Weights of a small transformer language model.
Size: 12 layers, width 320, vocabulary 16384, 30.2M parameters.
Architecture: LayerNorm before each block, no biases in attention or MLP, untied embeddings.
Training: a variant of Muon for these matrices, 337M tokens, 5319 steps.
Each number is 128 + 32 x the weight over the matrix's rms, rounded and kept within 0 to 255. Layers, rows and columns count from 0. Numbers have three digits each.

# layer 4 MLP down (transposed), 1280x320, rms 0.0489, rows 892-925, columns 0-63
111089092116084117138129119122155096151150128106166080100126120150103111158150087116095139139113108148141113172108092162138074073181149116098159111141132159158146157140158145121110110177127109
182120132103158130105222133096171097117110123139135095190138087093152166134123159145077135150127125149082139092142090143106118117128117105169185139136161101068094148119110140126118167146151109
135105133105069158160178143165137149127144170123077111100140091135071116130139060152130130172138120139132164154144110120139164137183117056159116073069153175115094125082140146174132140113186133
149125142102122146108149104153148068075132096136133083134142083150168198124093127080119114082153166136100150072152164073116174112137119117150123004112134127145098055173124126185161100114100108
102097103137125101115167137128189122136081109132098155088141189117131105219122083113139143090039143116152098090116111136162102083156112144098175154140132153130083115192150130081148117137150119
118143082140101166148168109204159149114145097137125143117089063138107171109113133158062182145125120135118131124169129124167115152150199069118082186118091113096126178158146135090105084119167137
109192077130172187122062123152152093140082195183107127125165138123101141154115165105140107080087126123127112118141115128097137107123158120130182186126141100087177156108172115130122151079107093
116077080142098151083144130147167114136123093123143126158055089073119045092118124055071167168151091174122169146075149118096147119153089067148148167128119153077150163124144089109178124108190147
106132118089138101109135188175155139051084135067101142143124098100075208107069110123080084088121161150082130174130091101084135114184149147120058057140119122140142131110131150139086128143138135
122127114113113117071140186134131161091119120163098150179197166175147138138100112102121186136166145145139101140127188118136112142094160080080077097143127156119114129121113096084115073144113155
125098108131159181160092179159109122154108124088164099170151140075113136124148175190164186122101131147165146135086115095186114158138102129145072090076136081108081093092089139078086119144116140
099176127164143117093168149078079124178112165118137079155157105103140172119118093114099119119129124156158116182115130135096159141125128074118054084133082048106095173113117114108047092144164133
108157114139092192099097161140159147137130088158149190107114076104106163146129120126063112160162164146117128109102158103074146144163097151092133161164107164134056149157170110096134142086046141
102096125116167146158129135121154146144170189124142137053100130110138181089141105152109084144117123105084128171077125151133076098104134105112121108129125083201083085133105114134179123139105157
192100107239125181181138069129177187127082141141146095098166068093059137167121092088115150103163122139154100127137195097107107106121067118147108109134162151118163071112109082070176138149192151
162187103185129097155107164122114132154153144141146149153165115170184087104181121092138116093126134117129132102153148150148126082153174110089118162119133110136087120145138133132126142160138151
113192134144132194211112046118141171138222152109170118126164134102204158173167109163122168145122126088149118114124132126191120127137106194157056057132120101112102098182131144116110100105142145
110152156133191155090131075106084172115158097106075067099091130092057111127141141127053132126114118124130105170136102086128097108125156044158162125086139086150143107087161076122106105188113124
195174088126100110142172091120056089114093110200134089048107107121214204105108074122122106111143114120127111151134079147117224137126133130139110162138120129218049161166161147157163093142223193
131101099114152147132142117152145197134134167170166122127125150120078092102163127132120132103142132165175175095180171139105109127107091104105096143140124075140117135103112115118143138118146149
186181130185104130155144163094089060141152143100132123147199141077134120138114140190129118118125120113138124087191143086122119094141134179223195121090150179100092154117114133127135074100144128
145081097158149162133173116147134132081116188166087149124161133081128125109107140071181074096113136084070076119087135202127137163105160117166126189101136137092106147122145089114113104222121123
101101104135199150106211152110171131170089131143150126090161167090119140145132126118115088093123151122101204050154105128110162105096163088161111167122111143087104145116138154114143177076120146
135172176159170075109118101090121071111115094143175083187110114128197150160158151087139124083183078140141177097176117115102190114136119139153056107161098152144133148104125155059140165116114127
132037115120129133156133127136142117074111097114146127080170150113133135075172154098112131136180159099129067080160171180173102130105151073123162158140162167177141100151107135126145128173112120
153161172129105156127157144109161103162174162135094100123173149178132163143118119148147103131074191094145117123171110128125086098140109157206132117148097132141095169119096147127089157117172166
100083082155095143079099160170091153183076133115171064142115116083190129148148095190078140086143139202123070124095085146112103131207121156156112173084105137121074096115116163105166100134126120
120098125090121152078110125125147100167113146174118088143105136126146107138155104163125069155081109140141166154110115128160085120089120108118147125094143121158165157138190119176111115165144130
134139147127163152178128070124080141155133159135098115185114143109132132042199078172121148114125141089194132128107078082158111156062157170150162138119104108130102115153128116095118110149131124
122117165124149177128117139139103097105120115136091149163125151060141100121137081146121146120142112160142087089143083147194102109113147103185107089168095147123155124127163113182193162107127085
133157131083125117157179127096136107192173156123137117180122176108137085190130092162131129109132093146139113108141134154118166110158176110149135045153145175092165110120121114151130113140141120
087134173129113078078175113130150158108129143130148131120122131117161087153116133107081152105107125095164092113098121085096103114166123135163145128123140160130168152171156105119154098167142144
095182128194117110107195139124126172158175137154088116118105158085127112121163098071169061114163192089153113109089155143134098135161097083193157158072151177134111144121114108135123121122153091
146066158133143186163100123138166147194075132081062099114173142173056091214123095158108087150098112086112149156070140152088107139163163145074087145124166113168092156166083107149148120143183117
# layer 4 MLP gate, 1280x320, rms 0.1, rows 893-925, columns 0-63
098105042151142076175093123124087155128192097122127113153171156181088151111083120139119129191224143149163124099119134175126115128172137127067082204183082161166080140143146132164130109080072147
128105093146101112157090120140153163076172100113095102102060081117170093097172128101117140094130114135095149163158165115124097070080152092153140123085155083141164101079180162160129133143146155
161150141147102150160137110189134131065101157165164146104105137100103154094123119162096104131148136078106156118139135138104129112181110143197148130127131123129120113115128136211187082056125113
137121106170131173104174139095141141152095111122091169119161161143147130197125113138122143093065156162127121123160121155148121097165124113095158095141128144127061154199141134141181065130090142
141221112127124125159172163102080077141118139166145127114146175164146148099129203182071149132121156117105145094151119083160146135169050136128187132139132140138103194141082177169088125159167109
106171155107131101133104060157105192160146137128100092132120167124116163172129135097134154098176115152121120142173180124173148141132132123143115172112140087036143137092141112082116110106110135
065146158117107126119154171128171122191104171119166131089153073141151094093086181129144165136160120166141082130068101139047128145123156142088067116130122169122144164117133092149113112164186126
101116199103122144110063159151151166167130159155144162057116062139119158135105102122139062166123130147059136132084156141111116097155139160108069137089138134104103118111154118167122161127113149
138123114070161138139139086091101100149104119160157124102143133124087115133138096141129109138166123125116089061169160098164125134155185147165142150160161096114163166141123139129194134107151096
112149097116066102141196171114126159099150148157119137180091136127138142155105083032067131137135166075062166129107124107191098101119101066141185093207137123134203116184162161152079160145125127
141116104102169140116146079121114108111088144097169136074131138126134140152085165125139105195123176081045118088165138159103112144130092106109133168072097126149127124050117128062086161141112119
138161126134162116143144118145103158108183149096142097137152132166184128089137124179133155101110114116196101154155154155187066112115146160165120122107150087148172118108118133089151119175145107
153096080071137135115117130204092180145127142200150136174145141122085158185106126099140124134104119167148101138049115134098149146193125057018190069157142192160137066120134105116138101133113115
073200166111165143118133189133085072137148136118154132177101194115157128051101145129147118165148114137177108086062089148131130119156131116109101210166118120076117198129159106127110154146145116
093087159085139097125130116177153101162175135080084131164106187080087138151181135172117156094153137168110083092082107156124092135077116150105141122110116105123128169111152161171142191152178109
141103163126147135137084162141155097131085081179108132124146095152113114131093146163062123102145119107089113110163060091071087140140167056067178176149128152142145110056119148133123136156072124
123159127109102112167077125156100178140108124092154118131152072087112142141151114103123082130149090083157110131146145150119088160154135170158161114168147131120110137116146105110143122171088160
223127077109129073131117161138103191134156191121140115112044076143138128112144131104126085108119147148174150108102195146174111156185126135091079113121094100100198119152207113176216079146089092
127096109142116107142095186169107153105115154119137105134120117022186182113083092139125108111126126145168114143165099126121142178124135131085159132130143178157105128094155112185120108166157170
146161144112151216132118119125138112144139140109112107137098130074150156146185144164149077110143129127173135135131136148076122170142094139101173172131100091112162159093177071130077155147121043
141117096137147115063138191134096166111096144125122175091177100108142160157160190156174164097164114145175130146141161081100113113155139112105133118118095134166146132126128184156095196106132114
185099115145109162069103200167151167156152139128148178131108188103152085074124132112137119177142168113162104130071136134114132148148146140117111126107088082083155128159143132150183169111161108
178152111090147149127147080172075122149152143147142118104120159120122079128184122168130147159138101230149093104140110165159105067153150131133143139116103111098097148120093133148080119101173156
154137157112158183088103152098171115163082110132118110130078154134086161149099150110141143109133146173144092162131112111102086079138145179161169109103116018096095125065134158078140150084081105
101150131134135151098113118090137176138086125149143113148110130117107098130139122150141175121140164170159121109154095109080095158125113111083192096185092096124146131180056136087114133131072144
130170136120112134128154118136147099131094122173051098179083105114072086152163077163120112206104132072125147111052121161139128112092158141114163160177114075115065094117144082176123088068111070
110085144139095126095090079141146142144136129197123110167145102148129113156183109181089032207087083142181160125086150168144055137165124116120172102112144123172122127135147132178106096128077144
156113106139115122134081097127136125087137121154154147156109139143135096119105135090096153138126106105081098094165151148082121140098177187132149144102084088103164105130143144205160145117144114
134142090148124103131073104159152151137094102164144141149153104117163082095183150121104102094127159140179087126160133124125136161136114117164091134167154196152131063088159146137133135143210155
162157169176148126099073100121094185098086111152130126098143061107133152065158145113132123124162136099128124132103122124114133150128109141174175162155122099181122096090174150147103096125111142
125146127132098165120103109137149084114162056134157117136211114153151122056153149178107152144110133118134181045128109126119113124091177169141139158204129108163124102071178146108145146128124122
076154074151090112147172126141167084168108120154154124094093146140132099179116101157074139122129146150165104162088146135141192151120145166174147120058048104115096081070040126166183091090163103
092101151143074109138147127129188187110087126172138094158141064147102109180117179141107130175144131077120151161105174125094081150139116132063145142152120082113108136170077137094189128096131091
# layer 4 MLP up, 1280x320, rms 0.108, rows 893-925, columns 0-63
126103178143147121149100125191088138178108116196151127117181084123123064102082180128153141092137099062161089100124095157182153169100171146135126113149104083181146101134103097161095105137152163
166129169099184165040141124123082160161114130124115144212194136110111129130114090104101100136137123136132135086178072116160156164184097129132158160160069144131107158172115097079067054134082095
127130135145148183094108172149049157172178167124126186124149118119090117146119100132155130143171112178183082071137149195137111131141153083089145077150128090133104118102166123065145142204122107
124145127094130069130081141158162086115207139101123103075117071155098145078157085125110119142127135095147133153078186129110167141127115149144059167123157166096137124110119114138083133104159103
142130148097076174154212112094149054178086151111088133118130069102126073154154129161118140132102111126197100111137168142153129140076128111143128132104148149098180115155173200120121089150161214
154166122166118133088089144156089145157157124107129178100110181077121087139102136133099150118118086097107069113173133213111063145188077123135161138168144057092105165140128142122162129173067075
161181101116119133161148161125088138135098179092144180125135161166116179127141142143109128112115085130089134158122157097097139168111177147105042108161141103093163135177064133110123171169109123
146100156204114156108158107143116095114056091101116183144148172153096170129127097164136109097072131127177110077108088107174082134136160106152084114093131076178108129111174132182122109097143109
150149138073115088136164124102115114136072111100144083093135104097100178101073123113125098127156169084126105118142110123093170117109142146124130182109182140178089136093163134160136097151117126
138136165116179167154109134177114046129050111124096150081139130123125129149094085148123115153153142193165086130171118119129111194156170113139116080176072072142095133137151178131144132132078119
138040118143139142095129107160157131070153167133142144088084148132111118118128141142147063094141108060123206057182157108147127153087095119106147061097118107167136101111142130093128132132134147
136142117084149146150126100117126162113145151103145124101119093141103096165146093158172180117115100154127147135136155120140082126145126128141124121103201095114159137096106086151125105133211111
127138178157127119084121105126078088094137122159092124147191132146089082101134187112122143123143139114151140087152092127147122121123123171153169139147141179103168154115148176139101159089160143
134120116143142035128088145147097126073118156126154158140112157097159145124105078108114107161193158080168124089142140125202190164071186166142129124160139146096101164171088121052078077142169140
123087114169158170147125106097108128148155111128096125136116162115090128117160109138095151136069184128137133132115113204154135169100066102192127110076083143167131130100104107192167107154161089
119172144144133098160072152121131157091138104135136130163158062150110097099106124120113126142146193104098135092184088072074119163146137093077127166169141150077161125106080128110129121170122101
130166171138158150108170073076078116089128187168163139139089071168129140095144083096065195133102089104155133151096082039137108108112168101135134160092130073130160106099124141106108107104107129
122112141109113184155134121043122109105145128144147133141146079119099160110127168176114144149124174103156147152104114148116170143142119090034129180076160135196080121169175121160113165106136142
128081138204154095165106185131119094149160098202157073146101128053151169111173180096154134148175094162102108158115114139094191078142137146124120142091094119144093119180100153179157170143138128
102141090176114086197189110123099172105150120071118182104160108132105089083101145072123180169135098106045096176191113063133159091179140154108102119122193185181108048109106091152162098025098169
123150131104152175157098139178130166080094121075152148112080141160109114113078103109111189138180073146120168132165129062199090115221091121102122073148149109153127084159166147151122124120119089
113123121174137143110155140137120122134118168168135162116165159091160119083171133095107109131126122139108066123131131081114121097174117119122172134091169126140076059128107141166175174159148148
145130108112173152119080082147086165091139095151126117164104118126188124147160111190156123120115109146127167144138154193131103096091102151075139122152152111136122131166135125155176099177091183
167109121086118214130132175114167109085149080119152096140099161113160166174172179103131188135143172112148097066167120148071144081146138143068166158067135147114148183114071138111178129143160104
144117078187136147138120079137121106094130130116136205174098090100167088109117139137130202097121075180133205092109144111170105134127163092133095097150156124161108096136187119119159107148181137
110129101154156135128166098069127142145139146120200065224148095142197107122120085133132078088164059144187106190108129111168141121144120181184083108112069171129128141171140161221088141145092107
178138108105142137086151147104165131143112121087126132083105124094161152078120149115143158088138181158134158141202119157127168128063132132161052133127162163105115138124132068089151102102116095
130132098099080172119172123174157113107127106167163126164118146148131124167078143136131098081133114152094112149152111167139148117113121110092159138064090123117114121136171161156192130115125172
097113128132117074109117111095100175143179173067150115117124134090101118159090142140130160135119136110116200174132128112070167118092180113108174157150122152132085120095083139117086116109125109
166143165131169161100104111134122141161149106143171176178118053119165132144166149094121100069095202125135172166109098107068110123143083098111159144120112118141136183103131168130135161062121109
099097144111091110122138123145085146083117123118116117161103089135163152142176150160102076125126127101118087129151065164093111104108148168116110159151155087138191118123145125126141190110149127
151131151099177133124108103128114128079171142164154090212159164107122124097103132123136075096124155086115132161187116121230119116167111176109099185151132133116170146175168083094136099141156105
122115090162156141169133143185128137125143164132165167181155186123161110085114111147162083076157058171114063182118107117182184149107104203156106162153119088099114111127118115114151137083105163